Each number is 500 + 40 x the weight over its row's rms, rounded and kept within 0 to 999. Layers, rows and columns count from 0. Numbers have three digits each. The size before them is the row's rms in percent of the matrix's.

# layer 10 attention value, 256x224, rms 0.127, rows 21-63, columns 0-55
122:550465521477498479516502610522542493511579444490497537474507481473501541494539547471485474569541443483490475543532440550568492517464450523489480511594434521588535565513
116:564520502529531571559503501565518448507508546477418504544499485496462481569540524425535464521564520623510533540507553455494494433505502482472494507520424552490501484532
113:622526490572473470522494508544443495494515501487433432434473474456526466473455463489471503529481500528554504471567463575559425573479492483473486463491514438501548489530
113:531597510464516478431502564477487521446453486480547501516420476536481492489520468516481478486467569457519593442463513455503520605495472454567455606488526512502450496476
117:594507435536486497523521502495521497453496475481528501588434496524429527521482471487533536490481519427496471441540519541527599466479573492534505451474489491535434577545
117:502547578550530530490472557502495522461500435526459475540434539498509542523464491484494491498467554530480530449450427476494513537518577460481458457510523450543475545470
123:401521474571512442521489517605582564498500530544466511460517488516510496632474499452497548498575562479444488597540434453505439536504506514444477474480480465546504490524
114:504485485531556526519502477539454473532450443526473496532478480505536555522468458496602457454515504456500519530568504507527486440496527569573425530467565573515499493455
102:442468506548511523579462546501495499459473458556518478501481468501502470417432474515495485416558493511465538576442477482508552527455549509438638569487513545440487465551
120:565497505409508528585482501512447493502565494453468530497520512474452486537552426650504506496505530488483520561499539481470429492470478469521514470482411533500504518440
107:441381522580511509397519470491553514484483470470569394494520517514391520516508494406488516524501508547531463490493482494512457474493534534581488497475436503469472466451
116:489444550629424498496541530501519534519556496472503468475532480557499512424515504478546531492460410467450513463447555446524439468535513469521475524562511514501454514503
112:517530474462517502573478408441463498454547445557563524452495553455505555533467465488471510495531503566502516496486510462523443515520432475445531515516489555456462557466
118:453544496470506526539507550496490514456443499531539460561458422486441473502525455479544526459507438464515551481527481512480548539478507495460433484513512538554487492493
116:504505519504492473528508478556443453485601519531456530436439513509538587555481490585614515452532397508550465481485478534513496518524541449511502491477505512467519522469
111:457513527546547523464512558456545513526575469557448516491522573504515495504475499497440420443528494583482577516505587476507483501489444484460515506570449539423543486549
114:453522442455542541462438525448514468504532435492524522468494476479568559483521546526531518483537466491445465508499482588539493564456481573461569496457519518528530479561
110:522491492533542502546513445522449553424472521524490468564497548558517427466410507529483560493499464407502504549435450558498499522489496438487546464503508469523563450478
106:505478465512506480512573510496485539545526488512467486437551576511475546523504528512490540436530517533482520445484514488541502472528524481522493451581442419460462508482
113:538477502469513558447509485528510535445485433506451510520497522524468509497518449428477489527532489511444527521610455497490540434541490542515458514537429486518449572527
111:432499536525436514450436485592468504482469534453483429489471489512397515476486501509545489473507526480484469553571572490447444494416493497490512497471538573484490435509
121:502490529501598535522474497419431472504530446458505462549455483469458441494590532435530524473588491456472481495464399429548502542508474531425507530515468520527509486503
116:517462441449549470523491475442444521467523481449455453529417516448487490558541562515457463541533460509494474520467476480475501478484488472459507408471441524544469505605
110:537473509542550503514513440549521481483488469511543505525431468493512453476505532453534515563496456532542487467501499480477475457524468443537471471529467544521520541427
108:477387549539551537471462514506515536478559489488553451522394503488421476594507466465479492518473421527471441527503495505528551456468558515482487534510578492510508523540
117:497510570471536419554500566522535555514500462536502575504506475467532486465428571493530521552499513487480476532472437480523455451466537539488559542458503501538511595486
111:517433484522516498505539483525591457508472478520546531478463488521465514441514492564423549551465435485529483465506465478510587631532457455493431456559512508571514514488
115:496457525513597480431504525495471408546457455477491471521553555533567462468481463468481476463455541530546493504525454475458467629533528499445545475467484486516473519547
113:453433518481523443472477501536507553512521512506558429487530514473524432475555475536467467521607487511449534530513576541481388514452499527488448434510519497476491464471
113:452468572506492522509510500565471511469538432548459559515405469490441478551577545458499450547477524496511512488592455587503512462490485452418492509545461487436483496504
121:519538433529437523521484495537471517494513428514515471514396518461504504474491510558532498483494426448574533487479566513457481512550472537435535515479554499487455532542
116:529468447490530435497521476511511450490546486459552535537462541501479552496444581479510541495501554524489399466475568485500556534494562527564434448460556458502462474464
116:444500604451544545586523447518425506498452501462514510513494521496536542584427461439469453539475488445526539528548502533527469539537480511497490464488511490510544487446
118:511544571519471527442516515493446450543343510501520506494524526494463449491584522505454524508620473505500474514461447518510485550495457561526632511518486374427454535485
119:489483506496491495435517472556480466524493549510438515475456406484487526550531457518465467577449506560486541508490457427471461470509483474476505451503523481495429473542
112:535484435565571531527502494481440558513521524537472523521497469531542493489537525471480420542465543525453438504497550539501492542528525464535515500464465487440493495437
121:454505531539498521496463500515519486470491496481537546526518512524548475506480448495443436514515524511526532562498438423452514537497535517543516500542565508475460493483
115:494508484452431476481473471447486534506458455521481444485513508514512522483512491522551475446585453511566412493499532481531504544543504553517555516452482421538462509476
127:484532501617506569518502479474501474498577465492462476562405533457585519443523480546480463481506529503557504450467484565478468437462521533533512489519534511532492461456
119:486507498547472550488497412519541515503487567569509499509469474498551519492499475471543509501550547516559472507496413457511527491512484482505511529506515494500448477480
111:542505534472470518496509511538588498545566521498460551494486535539446499531525496515500504533496538476466521547521527457438520517419497544529555483488568501502483483494
116:551508621530502485520537541486508515515479483552486480539464494482438493468489489496454561503509452449559539532456485535414388500432548493519465482499506474522485598476
113:488551493469536496450582489495556419435505502530496433525436437422513517495584540503510502528489526442479463544443506447538509518456535503531502504507486474449557500535
# layer 10 attention output (transposed), 256x224, rms 0.104, rows 21-63, columns 0-55
117:487481494468585518574438460520557536443512507558492422449531511507469421544524484454542459457440462562485511486518526549537524489545491503394543474453460584569527502524
111:510492483423473438535487517479471556523500486577467561516438484493482556448466447527514480553499413488462495520446526460500495552536536518475444460506517532492504420537
110:554559501540522489440523506520468551474541431533457580568435426550478499512466514452519450531517432503460464465477483448456484590496518454579502519452494544516452451562
108:512504498462494493517538537532540548542490534481518459487426599484467495534462535515552483499510522479476407508568479584469544470495504556541492466504515502561500527486
112:456460437538491516532556508576499537521507571442441508517476423475473457507501549521536553511502486515432469477473528478468497466493502429463478500518493441493521486525
112:495454507408484454461500512405474506427521495462454433473452475536560471522521424442477548465469530477517506469490521490483455442438487504474521468502481485567640510523
110:524541537508525510569568600521483332485467538526442435543412515521516508545534458491428498470454536497479482489491518499468503499491500532466486470488466562410544478529
108:476439485508480529456510578419584466480491517402480516475391535491553479501448508483557532461467534435504517462457459513488476489395483464505529521482515518444446581532
102:514576489445456482523497509481499510528530487490463531440490511470500499556544495475550470521476502449523489482489480506492560550469479525528425517550537463554468572583
114:435465475475548517574467534484461454496439564477568470508485558486469487495532509495452538476500472547529480481467483553485483568494479464475531515543559514496423443510
105:531478513536440492465525543496469522476448502495488483455453532559492455436477458497579567561439534529483465453517567502513513453539485490494563584496502505436484483451
107:524453500451432521473506487500527521474510452551445544445483532464545569509508507489486481541442520528528517541505550535515490497471553490515498490464466528505534471538
106:491541559582538552509485478528474538465464475480486550582443568498458443454532413435541531503384501479588423440548489495465455502519479508532503472536560458475474514480
113:491545517534505469504559487524585456488528470493508468510512550530602574508554482509539483602452534558487516532468532490501514544523516515498401486562487451459463550453
111:412498540470536516576502508527560511558533558501490475403515535484465577514502444512515336545543489438617521542484540506443476550510465476489533520459508575443484513421
108:508492536525514540544504544411474510510578481479507525551485496456519497478461485487517526531519403515473455529468471500451551435471511520558509548388475508488532501506
108:503531484497517474421472547495565457521508507449489495587527465492449480514492419457476526491548493453571516497521455490565487497484504508502547541524456467499548466520
106:497580489456489478508441514538441482525508540510462488487462510526497407552478488423474425523484492485445572538549495498425588482549482558484516544536496441518468552494
103:458511475494525475551466464480490498449518522563427507422546527503470499527500512430536545544540536520477447541479506527619521492407590494530515536474484538453488452491
112:505576485471491469441467508510512518466437535539529544530467542495508499544479482473531515506441565508536547537535584481498537580491490545470502424467543521560540414500
105:529452490544527543460542499498418513545473473545504521450468560474545423547524494489511550493549463533488527503458486545449504569448476492470448575503489513460440568516
113:500489534474395461479503528493526481442437453520512534503541498473476463564526538521534561452544544502466476529496517400470489465543420593524469477525442560489509501466
110:445475536480582436508484596442452474559470473526492591479495459492445449453530540494470543514495538502494399494446474565437529539494571459519599547507527525518595522519
108:572507534501501542482529524471548517526508501523546528595490492492492481499500468496487475549482501581449508507508505501517510465523641468425497527558449515457538565437
110:496489541500484472466527501492471524403521480487469490518507500465507531525604589503410466491523480445496507502514547510430483523521512522516535504593497501534471436453
115:469463493563533474475463475486496505543531536564467573533495506494528463426536495498527514490469513447461491502484507480451475531484501457380548511488580497490531478475
110:456542490439529496522482517511478560482503473487492487502518481504514568517513528442474478489454498522541402485489462456463500472533445457479509465501430487451532423539
110:459510523456479481480487509442521506556508500582483480459452458490493509500491575447456550513524546522477495543508495501522490519415498408513424509474541544485485517496
110:530499494501541489442506538556484446462484527418504523501548490536489462509517496506470434510563508505443524486486503532449525511482540567503611458438443509525444511482
108:528584480557512544515481545533530480515504457463462423543473492453514514508479530455496507548524450511416485539427519506507499548468516517429498493543496541504494420489
115:410500549478582510482588524558472556570535445521493467454491434554500497559445540463596428536512483472501526485502441488453506529488465479501542480531550402445493444490
108:493543484506499487494444506524505520512422459416519479496512484548511488505517555519548501440481482492506501445524490410459503517497587449511507532494517514442520530493
111:581444507584500534544463541502560558494476495515474540498499547503587471548568489433478474506428405580485527511421489488394460458480415377506517519449534393540478530453
114:455477487490466456425553518474499521514487529407481485569458575539533508528486544451479447465567481478458460509512480489570511534497501488538459490503567476540509493530
115:496515506543509595445505524443518544530475521548459453504464530480519492538491611506510515437516507497492445498577464572526480500464473590454530476505484529528529509450
108:465524429548526498486503463509472498474562438519459479441572460449563554497568509520423483490457466516532463487519493477480498466514471492551614540525614528523442542553
116:488467476496424510443494545538493500464517484509555493469470578520553491494538528501506460479466503523460467503536415560495473554541511438535476530469531461565510539491
112:519424488511551513533470456486519476539406477486489477478458507580507491573457511522449471432513484535513469481515474506527466508483489464549514475486458460484450528444
120:475521492504479510494488541528523485488549455467477475523529449490477490521516547508567429486474628496519402528519532475500490446536512565536492508593476509495534519495
114:485499504483521522461601468508460573469529572487503480512515585503506502482455506482527491487513494486544462520514565474470497496510508461475481470545517489428474495496
111:514526504505536526524527530461498518514534495539457485489554465519509496464457574437416539478386482497393523541521479514527453496500436486478537521450511508472468476484
113:552475475544466490503526433514479481536522520544534503623484462538524478546538574476499490516514468447499464471496467514562455530530468487443511555462519440496565464441
107:558502478494487387452509507475478372470492482442513541515542493537467565503526502452608489478457436481482561552555510584494474455405467527480502533512416526528489499462
# layer 10 attention query, 256x224, rms 0.104, rows 64-77, columns 0-55
097:532494492539427450555563503447479506486513415545556508542459452465507473474542404470462461548580515504509463531510458496545490509520452513468500539571532540556534558484
086:367463505488514453504485473507490426476519511495505461548601465480491516463435569440484504500449466547449461492452514477535530439465469451477584461462565514531511553490
096:534515529518537446544444493481516504500478508506522518500473549442464461487481515480524484526493510545487466531547443579553511516491429554519520507555502517470481531518
092:555436508483412551506572426501398511520445487454468526535489576484508543523504527544447485513416503497559455494467512507471525446497505552466523526525483491471544572468
096:573549521498534465476539496490571549498482477553468554536575491489475434499429536503503449476471427561524501514464488513486509555507479544471493554416471604572449509573
092:520533517497531495470521499504471475468474455556520536517507513466505503486471468480564482467548443533555495491538523423548519532565490428450464474539541507528519511537
092:586523509424545480458476507444498495508535538564453533468525573427481571471574417522556558529490478488488501448517557481523486518564456464521499520483504462518505461510
099:486572577491547460539484501520422501454566478490521556504512538520460542511481515476548541502545508443504543535463528452552453486487532453478537483492382510576498492500
093:488523565500460511547536509466515460423517523518499502453471513519581549467464542479454501497544446561483483482514534494505506524582516452516461485473479551442526484552
091:472497579521503540500476527478468513493533522500527456538521477441470556515510491482584457508485491558455490473437489564419448544525447498461481501521451502589471473486
093:522507524503484511587472511511446458498486489486503497464541451514510505484601551545516508463464432556447492482486447492485474489552571553455456447484481525462572483494
095:555564552486438542560531496580536486503506462509516553561487503429479499420507517474529550469504456487468512588455581446418485469433479483452495546461526527508441478468
092:512489475458543509543413489485464506579518508548525466511533469459437484536510495482504466545495537553509534481418523482439584489468504511470564457553502551426517529475
092:533480500483443546548533537538502492586441473566482432481529525503491491418556538526437500487476434464528470503504487487503528478534485477465475492543491502484480521511
# layer 10 attention key, 256x224, rms 0.111, rows 64-77, columns 0-55
092:502471538519483515453468457456469565469532461448492525530512528498511510483431390514475590547529560492485499549509558510545564466507463522419533557497550541590422453479
084:478557469503480425419521457500436470417502444511485449471458518446491500562499505546550523540493521500515476470512480482500497448470553487484487445536425531420516489506
090:533503445561539490532419488492459538505529487551477457528417490464440484460456478558481472534536499526511508487499517443415551477563534420538530447526532510541416522502
087:474410519498494518512502451584508520443502486527455512502541495517473554467519488442475458480521542512484457525522450475474504503525590449489500521439535484503486483533
099:507573513518552553549585531472476501532492531508485522533493511549503416561475504474433491456549492505500488478493470556543482592525526448512465493520468603519473464402
089:502566459521567597506485488483511444503485431494460468524486459448495521514528508518504532487441434469476567519436537473493546464495477509485513459507466525439433497414
089:484497472499470479500509402537449483509418530503491439447508509437495410506489486494591506509450416528463504458488540538542535412507523523463494528457484484538534525475
097:520541484469480463502495475484427550499495584444522513474474540496538540483512449520488463534471529491448556445533461434510576501487435548495399544485440510475494542542
091:451476521488547490466559524520479565467511408468524451502501581458523476459482490483462439559548430530511482524512512564599489449554484417425451505445519418499496485515
089:485561495454483479434535485513536540530508487549538521567488548455503444551448424457494512440492507481470525517528488488488464515546477506527482507567520551520468520507
087:512509500534500474532473526513438472476468517502477441457565518487484512453457524540556474482474496517545586464580500515517526506444516471501472414485473457512517546533
088:443542487524478495527526580538467487478521492521468532521499512481490511512531473506513466544509526586455526523516516468447467489528450567462475491553474472447477536473
088:558472468490515506477492519498483502513575456451524509462472564472494475552515533511447477432464454514511513439498571506464465511495462473464499496494461556525531517498
091:421500473567553533526541521448551494427495480459433467475533448528466429521544510542511485485521546467514481455499461497533532516450469541526456531528444495422518453530